python train.py --n_layer=10 --d_model=224 --n_head=7 --n_kv_head=1 --head_dim=32 --d_mlp=896 --vocab_size=1024 --activation="squared_relu" --norm="layernorm" --norm_place="pre" --norm_eps=1e-06 --positions="rope" --rope_base=30900.0 --rope_fraction=0.5 --qk_norm=false --attn_scale=0.177 --bias="none" --tie_embeddings=false --parallel_block=false --init="normal" --init_std_qkv=0.0325 --init_std_o=0.00727 --init_std_up=0.0325 --init_std_down=0.00364 --optimizer="adamw" --lr=0.00109 --beta1=0.9 --beta2=0.95 --weight_decay=0.11 --lr_head=0.00522 --grad_clip=2.0 --warmup_steps=419 --schedule="cos" --final_lr_fraction=0.03 --batch_tokens=16384 --seq_len=128 --doc_mask=true --train_tokens=145200000 --steps=8863 --dataset="wikipedia_en"
Each number is 500 + 40 x the weight over its row's rms, rounded and kept within 0 to 999. Layers, rows and columns count from 0. Numbers have three digits each. The size before them is the row's rms in percent of the matrix's.

# layer 5 MLP down (transposed), 896x224, rms 0.0392, rows 622-743, columns 168-223
098:534477437526548420531524518480474542466499470550527413495509503504507502557546486451561487515537528444473562429528523547525538498490487570472541517458508490504554533506
101:529525579503432479501417479540511523518528499516452420521392477533489492500490426546502511515469508553499592567460493517510422493526492534539574495486483479472483460452
096:555527497500473487590491550505483430482514542477496530488484528560518508475554518491492524525513473419484504570487513529529491512572476516492455496453502407592553528469
100:459494425470503460475488581474475392607549507461540537507502544500543444550480406587463482441526501520483495471536431471534485533533528505511536485531470525426483444474
101:441494475460483463466467528571436524414452492504477580494525514463484542573460466504544550529591486517527495507525594514561525524443482532451534476442541563525555528499
105:488471475569395546484505497589497516536468513524569445521482550526481480435530440485557500525533577501486483480533455460483550492491484485534557569501517550512518474518
104:542554529538514506542550482512500535508549524483560508502497470454486499440589417499495444473491481469461510489556477503442521542496491498538507503554550477511443467471
096:540462492410550412450478488527479468473528504445544488431570546494504529514518504509478579449545473545510473485577544511522489476483524508514503518461552555524483492423
108:495533437439557476492467529530474512481537487474481479519512446553505485448528447513502489480461490517529488522487541472497482483503438527503464415601518540433515512535
108:530491421510586445519546508520502511554493480527570479471560465469499512556519507572530477469520567477417549508518510520485463477483469514500557491454533522455542452509
103:517526578447510494480540501480508474490570532521466508447508487482476557569554530539499478464578509457520462477454527503565487541532508490397512480500574468523508499549
100:526563517465546499533541531480550527473466520587538425515479530486512484469526453444543547456529461472518548477526445524491515465425477506554495498512496426531577462520
098:505499498481553455502501476519579447553508471490430431554490439489486502489530463449559478513475501511466507459467527529415486429516494611490563568496459533530489568477
101:506511521461471485433484535519536412567460533489491586474477545555415484519531531529489538517436509528590417526432474535516491499490538553521537511458532539430496469503
105:542517519554608495439464548516561523512573496511503485493569521531516524553484491500424482528544434454514482471443519520516454521547454475531433489529522505427466465535
092:571559474454430514485539565547534496500491424476465549427456525513543508531463477579535434424539479529473570482517494467451494529486498545466456446408495510571513511494
097:496489449517510474459483524565518525505482574541513458480514437564493519470535487439516522425587492523529486502542472497500513488555482493538538520509462511475441521500
101:492373444460459539526462513518455447522488538479542576510487519586536537586495541495578477475469556477462516507458432534552485458438438505458480552557558474523512534521
099:524461378568517524515547467500493526497450435518555500471502458456474545508517426456464510478521578510531449490540513463523536458535419508478536562463450460472549471541
101:478586513484488470500538553432499574572550412542503494518528445464493448460461499457520524576458527446475543430472519498503562462471449464481503489545505479486479490449
096:523507524485496583420524495530464459483470423552481440427488498488504592541517483435541534563473477513524431540482485505532515493520505493520502591436519423459488480493
096:428480502498499476512493559549533465535492585516518454535491555506498559488515453504495500547570506597485441489459491535509428441454509552395544507469494485513467534506
098:540477474542524463470467474565601530550532538494464495469517545486506511447532445493519462540488463421516484522492524503486498434534481541547517517467516515402488448539
084:455457488547512507490508507489553487473533472443490471469536552566449493542491484539577544486445468499459444577481514448483534489592569511469463564455462472504499573458
099:553497415436621555471461484603525521500483505513481469513550461471540553413517459512509524499509461501417530504540596538478432497509513497465469483500557497580483447522
103:556420493531501463519506482542512511482503504498524531521489470471467461479531530552469529473552524491463421474463527543496522565482526624428481497499558537473483479463
094:535550490465555440488463552497438527514496485541463444461565498552551523510457445416523431559418501526447562551545532447488418425604540553430497454485490475510499514444
088:508530548554565453542514533499564483560526438522476417494500528476522482541464505489469457473424446475496529513529534481495504425613463520548522515542464517509452558479
098:546515490488500479524509491430493526481561460538529494433490583494504573596471522510489562512449496450582523520487476534497385496525504503507426452518485492514494468429
101:488440515501491539513504523489480500478516483460467602477446534574507510431490462521473466512505571510462399468496486498489483580463540446536432487524524503427535498505
099:518493502507538522469558502480451502529536526460492535567447539529488482509496497529500441569497479499467434452490484529496466590516529467496470550488462532511502478535
109:480416471558539519521517519508442527471542493394468515425494539524541521596523519541443504528479445514445542461518504554519526548542498537528509419481514486460518551500
099:469498508489431489481531496503500418466565545542477496466398492474426505506472469501452479527529510513548398467471490535490558506490547512495594544494547549500471491448
111:548425483467493560471526517486469449508495561442565526491512511435449519467455531580499497490491560541500470504492517493546467454476507511503497484443507553499541567502
101:422502524501497495525456478511503541524459464476462519567528514482506502529447464589527528511461533458418470490528435484529455457584541455501543532483484420499501512553
105:502515449546534470460421556464582530562525501529464510535500532529470461521524564457474509558460488522542465497449465457521537558505476534499465536550487469538464516515
105:469593534506494453486470479501462474496508549480553557440495484479569464509531457473438537529518566496564455509503529491468449513475505434518518507496482590408499498523
087:505519428429446557551470489573466524528421473511545480541530506469532429512483568488484494470422550501547533465502457450506480465532507513459460504440521561441465468533
101:519442520413580490524512507569437484456518517495490503526586434482527509483516475505480593587506494546567480465501499467481453490472455504524431488454525389523486487484
100:534478531523534422457481435506513487436464478441514475437520508545485550543485502490519515558445466528497536531507570485407468514516490566445447449582445498472524546474
109:487573494488545435459454584516479489425538505487603500406448497581504500533490468445462462558545522412485488553533416482464492511473557493489556523593543565506552545549
099:462390521484489500487476548498563450523488527456543499558457516569550487492515460520545457488502476469546408545559477496554507512494475531535552451499478455556446560464
092:487489498490561535535536493553506530550512570490564426499499485478477498424539509496495440539538508529488395516533512569505503531502488478455458533562492448434462455466
104:434545443556474468415531525473549518538513528517542517576501508430463550391561523464402563492561549472545520576568563437525471524531454494484523524496485493469448552482
098:542467478557500378474553507474510498439552458427551475491420518499571502552481550456446500533534515478541505450531559540448470454454476512466486591483505455534476505422
099:561494527456579469479477521459486490513451520508479497463572510461455511518573511517517538577481517444569517520425523509475478502535551536462496482515450562466548508566
095:509572525473458560498457509510517447497498497454486468506512466458517491493496530484515570516523532475559452619478533478540582421624449505469532483455492511515479534565
108:431505510496549495548499488427480531575548443562489483518457516465527507504519525423456471541448501479488519495517496559474475462483468459600521515446447451616544510492
093:493576495473555472473457491550497535516560475524500521497516495506463512598460494487517468577465493459484642463465463482418500467466544456475531554445521522508477525444
096:559516405503537473514505538434469541567485463469458542486510431473476463478465475492538471501444496510515483469542485496547560536578471499493469518536531558516547457464
097:482515500472451468535499479506443520459537475509507444570490503486466489531525521488448579492514507527569476473591514462483416543490466512532559529582551541475534437490
100:493496502496507517464472502549507502579473566475498510502498531469487555507546564508495530531482468449510462470581514532500510487515495519535511553453504504524525510591
097:502453460473478550555489572559421500518463441414494521501483492453521523438460544499565585515475476480461489538549539497446524489554542494431472511433549462491545527498
097:568528487520515563525578488488480557429530474471517505506494578457495445509540459427546477510560529535509536504496484537459521435469518434582517497492588594462563527469
100:531517561437510519481495460500521489482531503563530499444508492470464551449432493495619451488571471515479552519517477553451532451456502536561500534503506539493497467552
101:480487530488458546504426565508504454496493475522508513459480469480513493519458586493464519511557608485523506491536579489450478403489515501504486544533559557550472489529
104:510430428470552469497521501479511540533513542520543521445474539501530435587505473488518487524503561511520497471466459504497488498452515498481533393555502440474580531474
098:457535630562571464540516464503516442512528533499532505481558465555521484473461515465508492432433481488485550480494554503498530496483514552430530517444441517467495519436
101:442480494533532536508565496534495489533511565503442465504539536582492526441486551499534530553534503542530505520486504451509483517453526416544508508492476518532498500538
100:517457547524554484481506502443471524491526389478535482455556537469503477492434563481517542526479424434415493494568516441478561542568588520503470541488525509458504544516
104:463489504476542507476486542549516500447433535571453511506502473513484469551530561557406398549518539450450511541521475514413437518461517495462464486441482544555485561515
105:523526531555464546475489502432515472509489469474515484500495565581517438557471528580492526495536467494521494454503467561492531431457470479494503458427475531530380362481
103:548507530571547526546502499452459507529528472530474526559504441513476475441468469520497470521551509477514482485432445461542417453490427559543507477498509463497450537492
101:499510487521483466477549518453529588473444479464522496474449550449535558561532482454436497474487545525509549542538477521425450414526489504466492480495565541512518495531
106:477477515459528473542524442548521467519554535461490534507543484505477571484486467561460531478459462490443525536529620531489552487477521470455472423459512503493559493458
096:521457588483479570475490557469490413506446569490496474577361493536471456488492476468513481466457517519490480429542511564475477495427524491486569412461575500522480521479
096:487471494545442478452464487499592534545432430489493481476540486524471515429469408471466520439439491505500514521504484540560451478559554492515502523528493520522460525500
103:505488477520511468462436479476464482539484538517399593470565502538461506523496495470509563480584510486525493504467520491495543502510497438469512455489477511495534491553
090:522519472467473452511549553443535523474548529571591513524547507522477444518567507457451504554463540543508488496548494496477537497434508441489502585542524490543516494505
105:550464452413521535527542415523554487560494456451479450528490531488508507460493557594498571481552497502530557460498587524479474457501457575482472467570561459437517467517
096:525453425510547472532364483541503514575486446509527525510524543509485521437508500499541501440541452486538531439531487502564418530496486530494519455453552441474550544518
096:538478546542526537444463500536521508524491535567458514504534575557502512462431501537574481557496535424471553563578491483492460493483499499545449492433524507529460485551
090:556501436453535484455504508575537507538483430494531514478511560467558513559552486550415544480473504581484428482486518498498543494523466489530507497529444510467485475462
103:516540519501519559485502554511475515556488472475436494507509544500540485509501532587490493531476515535475507451511478521568472483511458517472472442464513470469503443536
102:545494469491540520490514536505520500480509484417533484491542488486439530509513501514517546514541469487575559448470545562524548544460471519487581506429549508529523502440
101:511579471520544515528488561519539570569477451499438516492529505487420524470575456568514537434525543478486497568456521509413536510480443449518506456496455528500441481540
097:521524479543589526518502417544494504511466484436502538475519521501489567499492545505489553497491470521494506491551472519505431554522469507538519465498523538538503570465
099:461477504508421475479498530435494536550499528500507534447476463493531447502533496458485466496491516519446476465481503416511502480485516545495498528440524510501348547509
097:517454518522510486512554497500515529449553568548450517537486539529532520474504552495536498531545460507468568517468552468493496524522444532506489420552494519541502449461
100:465494471454471543439463480511468540544476460485489474477484556538505463506532513465459484471480505486543532475493474472500529567535558532544522440434459507467490466441
107:512439452509474585475480503478459493473463447523580516482576474546431525485511551541546529484566475464538468524424478527528494513422573549588518521520531530391544446502
099:472541461471529536446449497506497513630422454525478483497511519519502495468451443532522519464484503559458486504492513466446534527536472480474478499549464511458461505567
097:527444461499523480494594450505495542504522416467538548544487500516482483464511483505495438487468495510441484487505512593464485479481474545521482511512470547591434490446
100:524534558507468508513479441423465519451457558407515484414519456471484547497516463552480572511539473510494520489471439557512509435511510533431519539611477523527427535445
095:514517520517535518573491484541442449497566507461520476467492569531512474491553495459607475582453576539509482459469491519515581551553468474455506416586529406468509473472
104:432444457567554530474472487510521521523518426490495472480499516467441569500509515565537460535434501468423494486537571452506444495548504552428476443479453553532558534455
100:482537475571421506408526524410448492432499526510533547523462489514486394465502506508489525513516505523531446513550468517464525479481457483579523495491537460433460477454
113:500473522538497444565460533522507509511551500484531450509613467505529460450484508541558506504485485478547502502560481474478500484489495512508527487503483493513559438450
102:443500452448420553519560420520501492563468500518461500516543490619504550513508546492509584471496466530471498522499461459469495437529531539456543472487555540516562462510
101:472464521585601524507590595510486499508539540523417497500486534488475484544526572421464400571533492537509542548448486519470512420527486511510492497519500454512549550502
107:524500491514511459469538511545470466515511496583521530502546536518501555556424519476495460512534529471426523459558488560492491527444503490503460530525444509471491484540
099:485522556503460524442498465537459501478511477533552479505518468513492547484515552552484557528492500483519488566513494447497495515473450563556570597507436489514474518507
098:448522473476485539441558584526499507474440496438559444453468490448524449504495489510534517521480532551561469567575471520447501544515521466490445554456559563469516494429
098:478461435416476532500476594497536447471555527467536532447468490558526530402557495485524492488512516571469491490529521514529444464521472414509483480483519515492430511530
107:500516558523399559450551516506452533490501485532533524537467554533559454458521525564488458574485495525512505496558545515543545503495504442476494394533529564536515541489
102:473439419523545497565551506478467505551552482525477507511466493540525480485472479406465466433429528527419529467497517529542577532518515512526476501496480477526473479443
100:507446523543510541500544513480602522508533549562472480498414508456457551500467500557473529496471509489516498484563492525455502515580520453483495527537517512501539500406
099:501524501484564529505500523535500547555474494534516508499460536534562543521579487481432528513504481507520487541394452495543514501417486475527449487565502516546475405511
098:580505432525538458513437542572533498580466498453594470533443502512490479474524474581451520408399417438480508507443459503498555527500453461525532478449496477422528416473
099:500522563457512519570441500453567541494508452473495619489464533490581477423519486484483391527511463516522539544561449490448468459528412489523513477445515496450479411613
102:564546504507478478490502464505536422519496452514473484568516534495526418530436455579532534513509442523441542488491486459463525438532524512480516499481421521474428561553
099:560471455549493386543441524506544549519487474465490536566503447574551565474563483552517511503494497490471487545531501497533513577533502541457483465466553532472465481503
106:421411465559478535529421517511481453484523564595449465513520532493500536554443516525526531515542491539535451475548498502504577508477430501479479449516549579507516523510
099:463625530487481502459518522533503500458497460511633533485552557468522458489553566484524512507575499531473506523558481507401505505518453438450515494498505505577502538494
108:431482498547512479551397497519569493550448462502493483498536444532488548558479542551499468623445517461496503464572447516496545440562497508524468494521519493516452548499
094:498507455483473529505498574472480443486505486484584509512434527546505466540475453555482451497493488534539536504479494468516509508502495481520572420528502605529544493467
096:462514488485543534477469498545463473453491479516518471540447522503466453471482506445535572505483452496509499489612472508574452444531526506491535455447527454500536536479
114:469528562460492533447514495529468439500468515517438528525533487505390481533528493522445488483496532528461449542538514513512518514537499545532493477466507471508506458551
093:445492499473437529591532476503519532570474436523570500514459563500431566475510534547513511483440496491399503530460548439441492526440547474488473546509517533512515481479
099:541500472532439498471508517524500522516516565551486530493547499553507519439542497475541470485435449548557495542484559542466531467551470558559516446487584510539494529468
097:448417494525475469598487456477420430503494481579555491501477491509506519493576479559504572477427445459469495483524538518501515461555520540526474495574510489501464564463
094:518448456490587460548528543554479497476510506488522563519468540509460435466474464524556524516504458440433505467517599452531576527504602504472535419449505551504502530583
103:542550514476526533421519480568483577450538444445624448504526486494518450508555518477477537522503492408546505471488527534511540487501466494546464435479483500544465476650
100:453449516535475468466528491507419501489483468542456557541472518528511475559514490506463506545472513545605477531525481492511532443511527477455464564538465599505454537526
101:519445473473501477500521516476507557436503495448442494496490484516434471539462418516495457500469430540470520521469527499546466530559486541472516478503502491499550447554
098:561580500537558516487509496529534509558440552592517460528539480421413470456484532439434468505441469468509486525532494550463488488455460488491547489499435486508551556482
104:536504502490501510508507542517481545500528472466480461589439463555516464474535539444480497535509420499566519483444540550503537562533514503501526420465505542503498505541
103:516476567549463531564477525505483503510414557511539522506496514490514448572480474549533538429565479524484535507545598497481494507544493410486501485421546514549584491428
104:485430484495479479477458484538429576471550511523503466510393529437473536508445565533401468538444463513544531421493530514492529466490449523463466506532550554490514527460
113:510536489445484550486542453482505502509564547479526505507510489436462489481497459500397469558529478477460500493475478509507448475559470500463472447489454508456399505527
108:474489494569503419510349517489478527547495486557528495507484482481437550511517526471554461505535458487534540512512432506517498513482460526530571512493473496521516510495
103:543446471532436547524465483439479436528479543446474552482522495533473543513537465558471535569558464444498524483430449489541568553439526561421470517544533494433481465515
# layer 5 MLP up, 896x224, rms 0.0493, rows 623-744, columns 168-223
103:538504490609510506448563454501518428529480442593426520504472518432517555472576571423432496482540508471498493484515413524469476475509483501457488477491571553509486511524
096:442489524491523444442486505621542497518487515552483498474470492533508504471539554567530527545531525511479593540482470493461466412397530536432487503512523548495480458531
102:455464480545531563472527500529460504506516518505467486475461618453545465526485490514493498483554456460484488538490480452507523477495478582511522546466514503472446499555
100:491513555530478437458597429424548437505508540490521566532500450402518437534443481473462486465520521441530500546485492470595481517518478525520587524510442521527550510428
110:454514494601508521506533466492365457529498505564490503505467534476538449524534543496488484423511559449555494470530486465488504531462519455514509478497513505512486541490
099:479479476469475536358482501539546452510449524523484570496511527504514543437544502565511491491519506538508514512495473503548470500519479529559403496520447526481569485514
096:530500458544476493484475455482418488501470497502475552496511433426561528498452426529526571427539516457487507511518418449492523467510532444514523423457439485518526463475
106:479464499502497485509538461457486517510517479496509437430465465556495466518446424451501469488469557549543516516529544530469451457518546475547566496468494508482547520449
106:515479543481469494495584529490537547448494516473508544506516456481540398528572477509528493502515461440492482565517538440553458505453522466489529519478546427504523519465
102:541424441533566477463513514453473554483552478473500431498467554556556506533502471500505558481415499540465542467490503483499433542548529416498552446507495530550511482475
105:481510490516533515507455543474442485478503497615498431501461525498496478524497525500569463470507581508508478467452476498484466499520490479444484398518559550463504478496
101:489497481531521485447515520476506570473471450498492565531488480485561539488459555481474516516494528516402527526474483461451496553456513512496496471487582443551465462504
107:479498487494441467497490472464465490511495433479475510475466522572492493476465496534492608470457522508391524467474502483533452505518517491469504424520514589511517456426
111:518449503557484535482577454570495559512450539582523541461513527486422448489542454503533517514433497508499517457508557518467554519496552471563497509479456507454541535461
091:512454497506457565465526417440504521490560491551466506558410415510451511550537500486531482482487496463415474544433537535535533501540559446452596456535457425520472546535
095:467498504539444528507558513471449501546533517488449525559484493528544485453414512526525547512555474429481526465521427485492456500547532519516496527534487434559549475463
101:451513539529512546523535532545444400572422489531504466549527565548506513502528518514465462499481466484458528474577511544460441515500523432616517478500531500494500566495
101:451558520491515497440512514529428487451472526435498516557522474491500480537509526482510517479505548423485561504481567474507483513485488520556514501574499558473601502472
100:508519433433546512499487503475587468541460456469460522447438535420440564528467517495489546502373497531423550553535530533510461429489488525492529467455522494502594505530
092:565464498580510563529475467529506529502542492455482417482469548527449499582535483464547476452480389449545512471503527435532536450490553451492552498564496530509480509476
095:443527453471541464512563469477485497482477516532495506505473519422554480523508486513510460405470486551522507539511473557553478584488414456494532416506506486550538491464
099:531570560540459536465574503483473487446505512500513529463517527410516466452521508499525491456484534510451482541492459485483545521467476480511506465494432471516507546531
082:561535517452553580484522502431489496509537464496443455521471494425538513570558417506441559458520592473519499467524494506513423562467472470493532499528418474489499459514
095:520524506554565452465532478527457555472498523501456466443480450437572510449508554515601516465479512439480551500477507458435555427447549448560484484418538543505481479551
105:549497489456545571497536517548490401481493535484415463516540437445533531536538565553456544498473517511541499457489444516550506492490507548496515517541508502504488467528
093:527464572530539542493595531494419478401487493528467448489466584415531493488500529491484538490564498485430523503426499559524506534553516505502498440535487477510486515519
090:445451484514474559515555505573483623446459508431481510445601526443520435416424587533532551509522517524526515537495573480455536426454458450519489515440510541539529501538
100:462521430594529522454497480537478535561539517550515493547528481520470531504581577476485525484472484476530504537484534483461520442465459456436579491501443568511516603514
096:558541441516516514486478473500545499544541479563525425549474457469476515525485547444547500437520552532508553532487517435508523489479479496552575485522534403575467551545
096:533578530498444472523497534494539460395501498465467569547524502490535480493417531523515524504518461524450537478469486495531462553534502447491555492500454487440501489472
112:539474469502483530535503361526424505519415498504498518540493549503489547508540498501589491502492490481403505495495494546498466497454448488517515453507519472457582528502
097:550538441551469507476451470496545500476476509582507442550496510451490510513478533435503437424557515397598507566499399499511481516472576477498489485534475450511555477508
112:498465492537519554478489486560456537536542502471535548561487489477485520579518553555505555486484514477440544489503479484587486547543440489477550564443531419474508481434
104:537466432565502576470540507594552538479504460484512510493515560493461507500469542465540477496531561517448505580532480443520511412539483562440517478474488536547536437526
101:522511507600419479530437509476482560546539423479509515481516542473525435524486521513468512458447541425446550554534558470540474548605480531485497483565466481481562475499
106:481469514560490532456528556423523556443466492602524409514541487416532491432509497469512569487487519531468534477468507485535518459576561503537522442460465487584472459513
086:544512524458439466481535495516466444456509473549391545509509498433512532490412456531533559468491451472526508575507523524500536560488521471497500436491492479488594541497
098:473536515501469495511571481455436470509429469528484476445472502500561502470534520538527493442503517556485491466533501526483472569461562542432485455556459521454482525491
104:556523543483522440555562530529511572525439462513464459469532522510487426479505502513473504482431510506518551480531428461475442467536509453488532542489526462598526548501
110:462407499582469536491502498560537495472441501531473458531500563531457431445471493469524451512447524538417456559567527508500504580475552564461468500472543497471507552488
098:457479493480491539511487517571508486525544466452493454463542528542456551417487519543560540474493510487486474572537542467593501453506479517516533521575514499520500480502
094:468482487494488621450425537457475477562468456490485509566423497452513487491484429464485562463483514499508508517509495473476530601494536441508521469560552580575484549410
104:466482473509522536528540491492494539553518473466529473526507503454512507491526514529432517503482488455444503521543563460507525401533477483503462490467487484515531503419
100:394531478491466458478526506469427502482505551534440586490499601563483520491503482502519547449468516479438514435509509503474452530465387510517498445532551472471536463522
101:461496547442461468434572477503459537471463500590450507499464485532507528524517517469532540524476546541520576469547531555437457525449496432471496506436559504492486479536
098:419460504518453519440540458526480622437484513544450534401489521465513556467536475465534470534501500489544544565520532519502544482451531517555474590431532455517537487480
114:572522490577505541549561443470452534498533489490519503491444484482534450484521540493449537436430557486478546537631526449476542560498482447450463422513495469473522546428
095:521505483496455525493509505451422514454490472576481525571463468457515499535524464424473486536459530502492573496598530516632469510530522465507512487534435516484522486492
099:492500501586533503529510511586514533480480489513509539538480452562466530482498522462595534527533475389442547530520459506525534468476588496420504514460528478518489500465
094:438476475495475484499463497527516538411477519436564515445547512520503464501524469425582469489514475495490517550493486497488527430506500505512443496490519557489527523480
093:484474431569522505516469461497401512488494503554449496536477511539531488476533429486529549461425565510509510506447446499481535544514521547476451469528575433493562414541
097:470526490523448569465483504457436465495492488606511514459439494504475477507484512467523416516448489455450472529501439457432419570532472576427492454497477478517500514528
102:493432541560519475509466490468505503505484500473491518535501511505509534467471438461493504480524503549502489484491415543586504525530495522483571485496467539457476479545
103:559452424581480464554471418531513513486515443530536479485485557522514498420579575472439518471480582534506478480513449432522501472485515529427523456510473447511488469490
101:445559505464576486480489453528435487428566472516513487526459478517553503508492518496476542462566467480456500459462541504549511510536448535510544488541492456489525486441
107:486475477572501498488509456516512514537523467502512460487527534496544466436539485443517522526482490448391467608593475468489489563530536515485509503443545475534528524516
097:454529420543532520488519484551467537466484520482551452528493578490459458517519460470546535450501495453535486533466529435472490503533482520456516535458527461596495465448
100:464549474503514540501491456535429572507511498527505484489462547446452544385587476517513498501484537477536486560550476474512473556450473484574484547481497558490560478487
098:536503486491553475524479494554473448460453486521441510558522476445521484477536464567523498483549509452557539496433485457431507509444493521544502448471441488499505506428
105:561448467521579541501493557577458464483531477527437468503547472421485507513538545523497465498499592433479495453452492502477448522488507479470500519525582517553510514519
105:468482538548480526441544423463476530485516493563488477475464466491520518563457478475529518466402534445456459478539506493442579455479575444593592552544503463553500541440
111:541508478516528521439589542517536522476488472480478459546486447510510460498548518414486512511469538482508504545595524463479474462445524482552491556424541579500527450469
103:550478442450486517487494499502526553460546446453502547452533520403494527516500486515514509408505540541515503565529478425534492540454502541596534535461538435507572524452
111:509511486566541510538513408469504522532553447562464552480453504463518433536577574589531514480419451458537572494537481500453545506494471437527514520477486496503518577499
098:502498461553561443486549428457516499487564435449490504456531486468546525460505493466500531474479549513482584518578464479529481485455501508561559549490464492538474507476
093:578420471488544471518500490450475520537455537492455501518489501494527558442485489486479565467494531531471496534492460456554514554445501494484511454503446479456504466408
102:566522452514440495495492523458397463527438508547498541500526530518558452469538468529501524413452497505463497529529524492506457511497485499457565466464499470448578562422
093:459475475461509480484475495546495484441506488547533543477560521514536502451546513503572506474525500438529464546518467537521514532490550479470601470476522504482490502513
111:470471530477490542433493434547504502566531406504503536505454497566469482493555449567519566483502501466524489523463517489565478512465446503496487384529474562544541403468
092:582490498434526491587482436499450501480563465522518434476509492437518519490483507496467573375459533514529514479565473462520418561486541460471529505477490501446546495480
095:441480503512498549451505500452508432543525486514436516529529536510482552534494438557556502488483557457532537539492415492535487504495494491507492428520505463523494461496
090:440501505490457467471479469516464527531434515420438501561459529502571415454422502526547539539546473489535580501528475546510460478453537464471513442472497468507590538532
099:469461412546447575504511541454465557451471513542499529494516479515488526466503531443455520469531569474469457604515569418521544529553539492482478505432513473459470492488
107:518493424524533485521502479517504464463488472489472461498468546548481495494433562425514472489507490491478523478526473468470439492526528549452478426465499494486486536457
100:494444474573462595499495492522468574532466468544469459461549489532485433527469537495468511550531516431524504490458418462516568449446501496526514514496466539520508503462
097:477468534558569433484472518444543491532513445437480554494500469528576459490467561494478457493451598495527527540521440394444474508499532519497458469468488529504519556482
104:523470456567441582509495464456533530546513458573400471448556481519560446560525472492459486473549463496434494543575519488511451502531613439560554418489538443486499568426
098:509502475484550455466549499538549487504521516508467497448533534444525487446443493566569546444455501476468527493437506455525486414547522435513510494506410483500492565425
102:556584485479494488492565422481405532481517476557432586543501447520586506514476545461499572482491477487428501555453508495562487471539586469453578499454481548502519559477
106:548481504496460544502505505511471506492355483458478502525567494454529557558460451521553506488534578455513473469464417498471550478441547519539468507445519524476588453504
100:540458544520484543531508467528512537483497425530474416423571496567499499571454483509485471515506522497537471494525481460490496535565526494505584494516465587529466529496
094:476468540517543585542553441507515543540460476558441499504516446546522489474510489528564475477454463474466467443523466490466564542440512552467556498478561490475439479476
097:527554493531503503503427488505553463533491520504517552506536502499540492557526506534522531495485582537488467518459489510479512499504605541571475515391479468575468469473
098:535536446487490542488506482415493530472418453446446574521528493500502510511493537427490484457527559481513502535445437448518541522536467547429503447485558578486500459468
097:553485500561449553431470543460458525488380474484442505481516525443566456550505433509546557444567455506545445481491417514471487531486509483566507491467423485536539528540
094:490465379455451461545522501536481516537450530489499521576494555567487453555485546540541503523496529532487521424532529535509469515498527465448556550494461477556524565497
109:504525559540519414492535482547530582432516433483509480598490494485538539458482504424558450463526498436459583505504523477477485446491495459428512504526496467534512550518
103:476517491601501491430511530511494516470419509546524424490511578497557515440467529484539512494462534471482553504528454535457395494490494520470532498400464534501486513491
097:518450479452478538547435477461495504458554474435516552430485509480488497562555467459574473460445555497422533449571512444464541474510581499486485497428540452470536456481
120:511469490448463471442532423542490471551557481522484424516541515518456499486493547502471516489468506514498521458531505495542505467469504493531575527457565486537533509439
100:423432494484526537512528508540480576488515524446541527486498475543470549413503475547517549488506459518445512501488530478527543532460505465478508562441526483574504497498
098:519479457514510518449487447464518537502502484539435514501544500469447573458565497470466473524474577497481519481510525484505501483508469538539497446500524516535514563519
101:524505570521532466487473476513505509552497475559452450524527497504452462543493502494523523493439503468486528555484455418507559450587471550509502538490521480620470510459
109:515463479539513530489531391445545442492459450578436543525432505491560457470461542473462500518482532397491534528470434484509458461499504440460607504478429487481585525491
099:552511444486483517531467474472464451501516441552479445540490551506457551535460474462443553389461550525468525518543435494442450508498535464558543438500510531473546508530
099:454496422597530452447479543523447524445551518442461508464472555473513464467531520494537441480480417397543562513481405473544499475567567504498535578501454563495551442459
101:494421544530519489459481442548504529427515497583487496549488507506500494539507499473469456516479487496466535530597530445519446575476527405575597599500542587499591480463
094:501493465477468451557555492548465472545531542509514475462459507518489469512577488505517550433491504534481553566554527476520557492486526445506547526473501503507543477450
097:443462571449494436414529496497524554505519454459498484488536557475519410454482470528487514541504497505511526550540484506500499487520489558497526500490591640452501520482
101:544453482483534515479515421521521554512451526529521538474538489458452468507563504512484530494478527497429526504498450532498495570480572503491501521511559517494644592487
101:558530457484503528462432518434446465552515464546451504471449555597467557453510509439532490426455516514493539481580510524500457533528557547424478509436549504532518498535
104:437549446550512510488468546494547509532478453569466396518499532453476511467481506491515554528494516466441526522517521462417481470468466570515469499492542576488542537523
101:439489540486493592508494522456508442470524384481472495441526471487526401476504518502497449477515524428547545535531449552486489491517507519451595453500502544527483569545
107:544538539481507560476445439534499476478514486467496562495605508533494419525479537428514606511496512499417526502523472517477481452550530462454565507437463484558503571480
093:450437494477553575483514482503399492489443524470449548536552500396516419483555504483497489492504527536555524504512484491519528497531532484537517498482487503465531543498
100:460486517536487486472483465530535554524517539528479407490545445474510465500470410490567524469508520428493509610593492520488494466455516480578499493554513520541508436509
108:507494467497506471470544495476549498509466470553499513493463456446550459430472482534547607463480498524525487476488438452534524525460536533521485485447490529464504526424
091:456444527522413528476520462488475503405401503566427497465528497510495428499458445563509504448517485519508560468510520564515535479549530510486552483526486480499559531562
100:491547512525545552468529499552415503449544475572495441462441567463492436488452495542484585448499510503481545540481492506454491495491475522489553488480435523578507508510
095:511483490549548432453478540498480522490529468462532516497464376521464462563490466508527535470382477491388464562562458437471442561518549521526509558437569469505521460486
095:515511514479466531509481413493487493527492427541496567554514573518451525552481478464459452458484527561492532578510474515478475487488584525519601549489498480525555465542
106:476473499490576494567551360567412544501560517464512493471556495433525425498518488544452519424436527436508512469538516466507512524502475453529537551472549496591505521518
102:508485504523448449498522519490468566494453446464503500496488581501503540513479491478476511486416511524496540535498490452447440468525516552554516508459536562517506518504
099:457505532482482480500520512506537495506433482486447509513542437556467467481520514502477515500491456487519514484483495511434460516546484542493554557511495417454473532454
098:489435475517439581526553537467495575488556464423458512479447480516557477490431492458526517550500532472518486496506452536504534496505520465469479491494554459512528506519
100:481459464491457518416488534494442489458502447462439452530583565458523498439521541507527473506463560507492478570513508451464546462572496470513517585422539576553504479537
102:510450469555487551425521440519451463512557444469483493495444544561502500563487469413483502475485474405566523490518446432494440519468510521514479525535480475484517446448
108:464499414462527513466517516534493536493422478523500500452546433438475430535512523590565501486544510505488518514512515539534460460467550536458476474488517518544572559439
107:483449498513495425463538484551484414494501476561431486465594456509504495535484540523524490485509563531540492465513483534514524467578526458544468378519489452539555512518
116:513485557451522517504486464520452486537479521526454456521531453408522524482506541428528547437518482442486543480565369497502536517476494487545556439472543562514475531479
100:450503512567534540504495532502517462501561446449470470518511543521494490461523518478541469439437459513394474513564483563476464480505524578537495531416499439494430449488
100:581461474525421509469465483505449541496515519446493581543492522487513490480492498408517517559508545498508469555481452481462535517409528483568442518487575542487534489458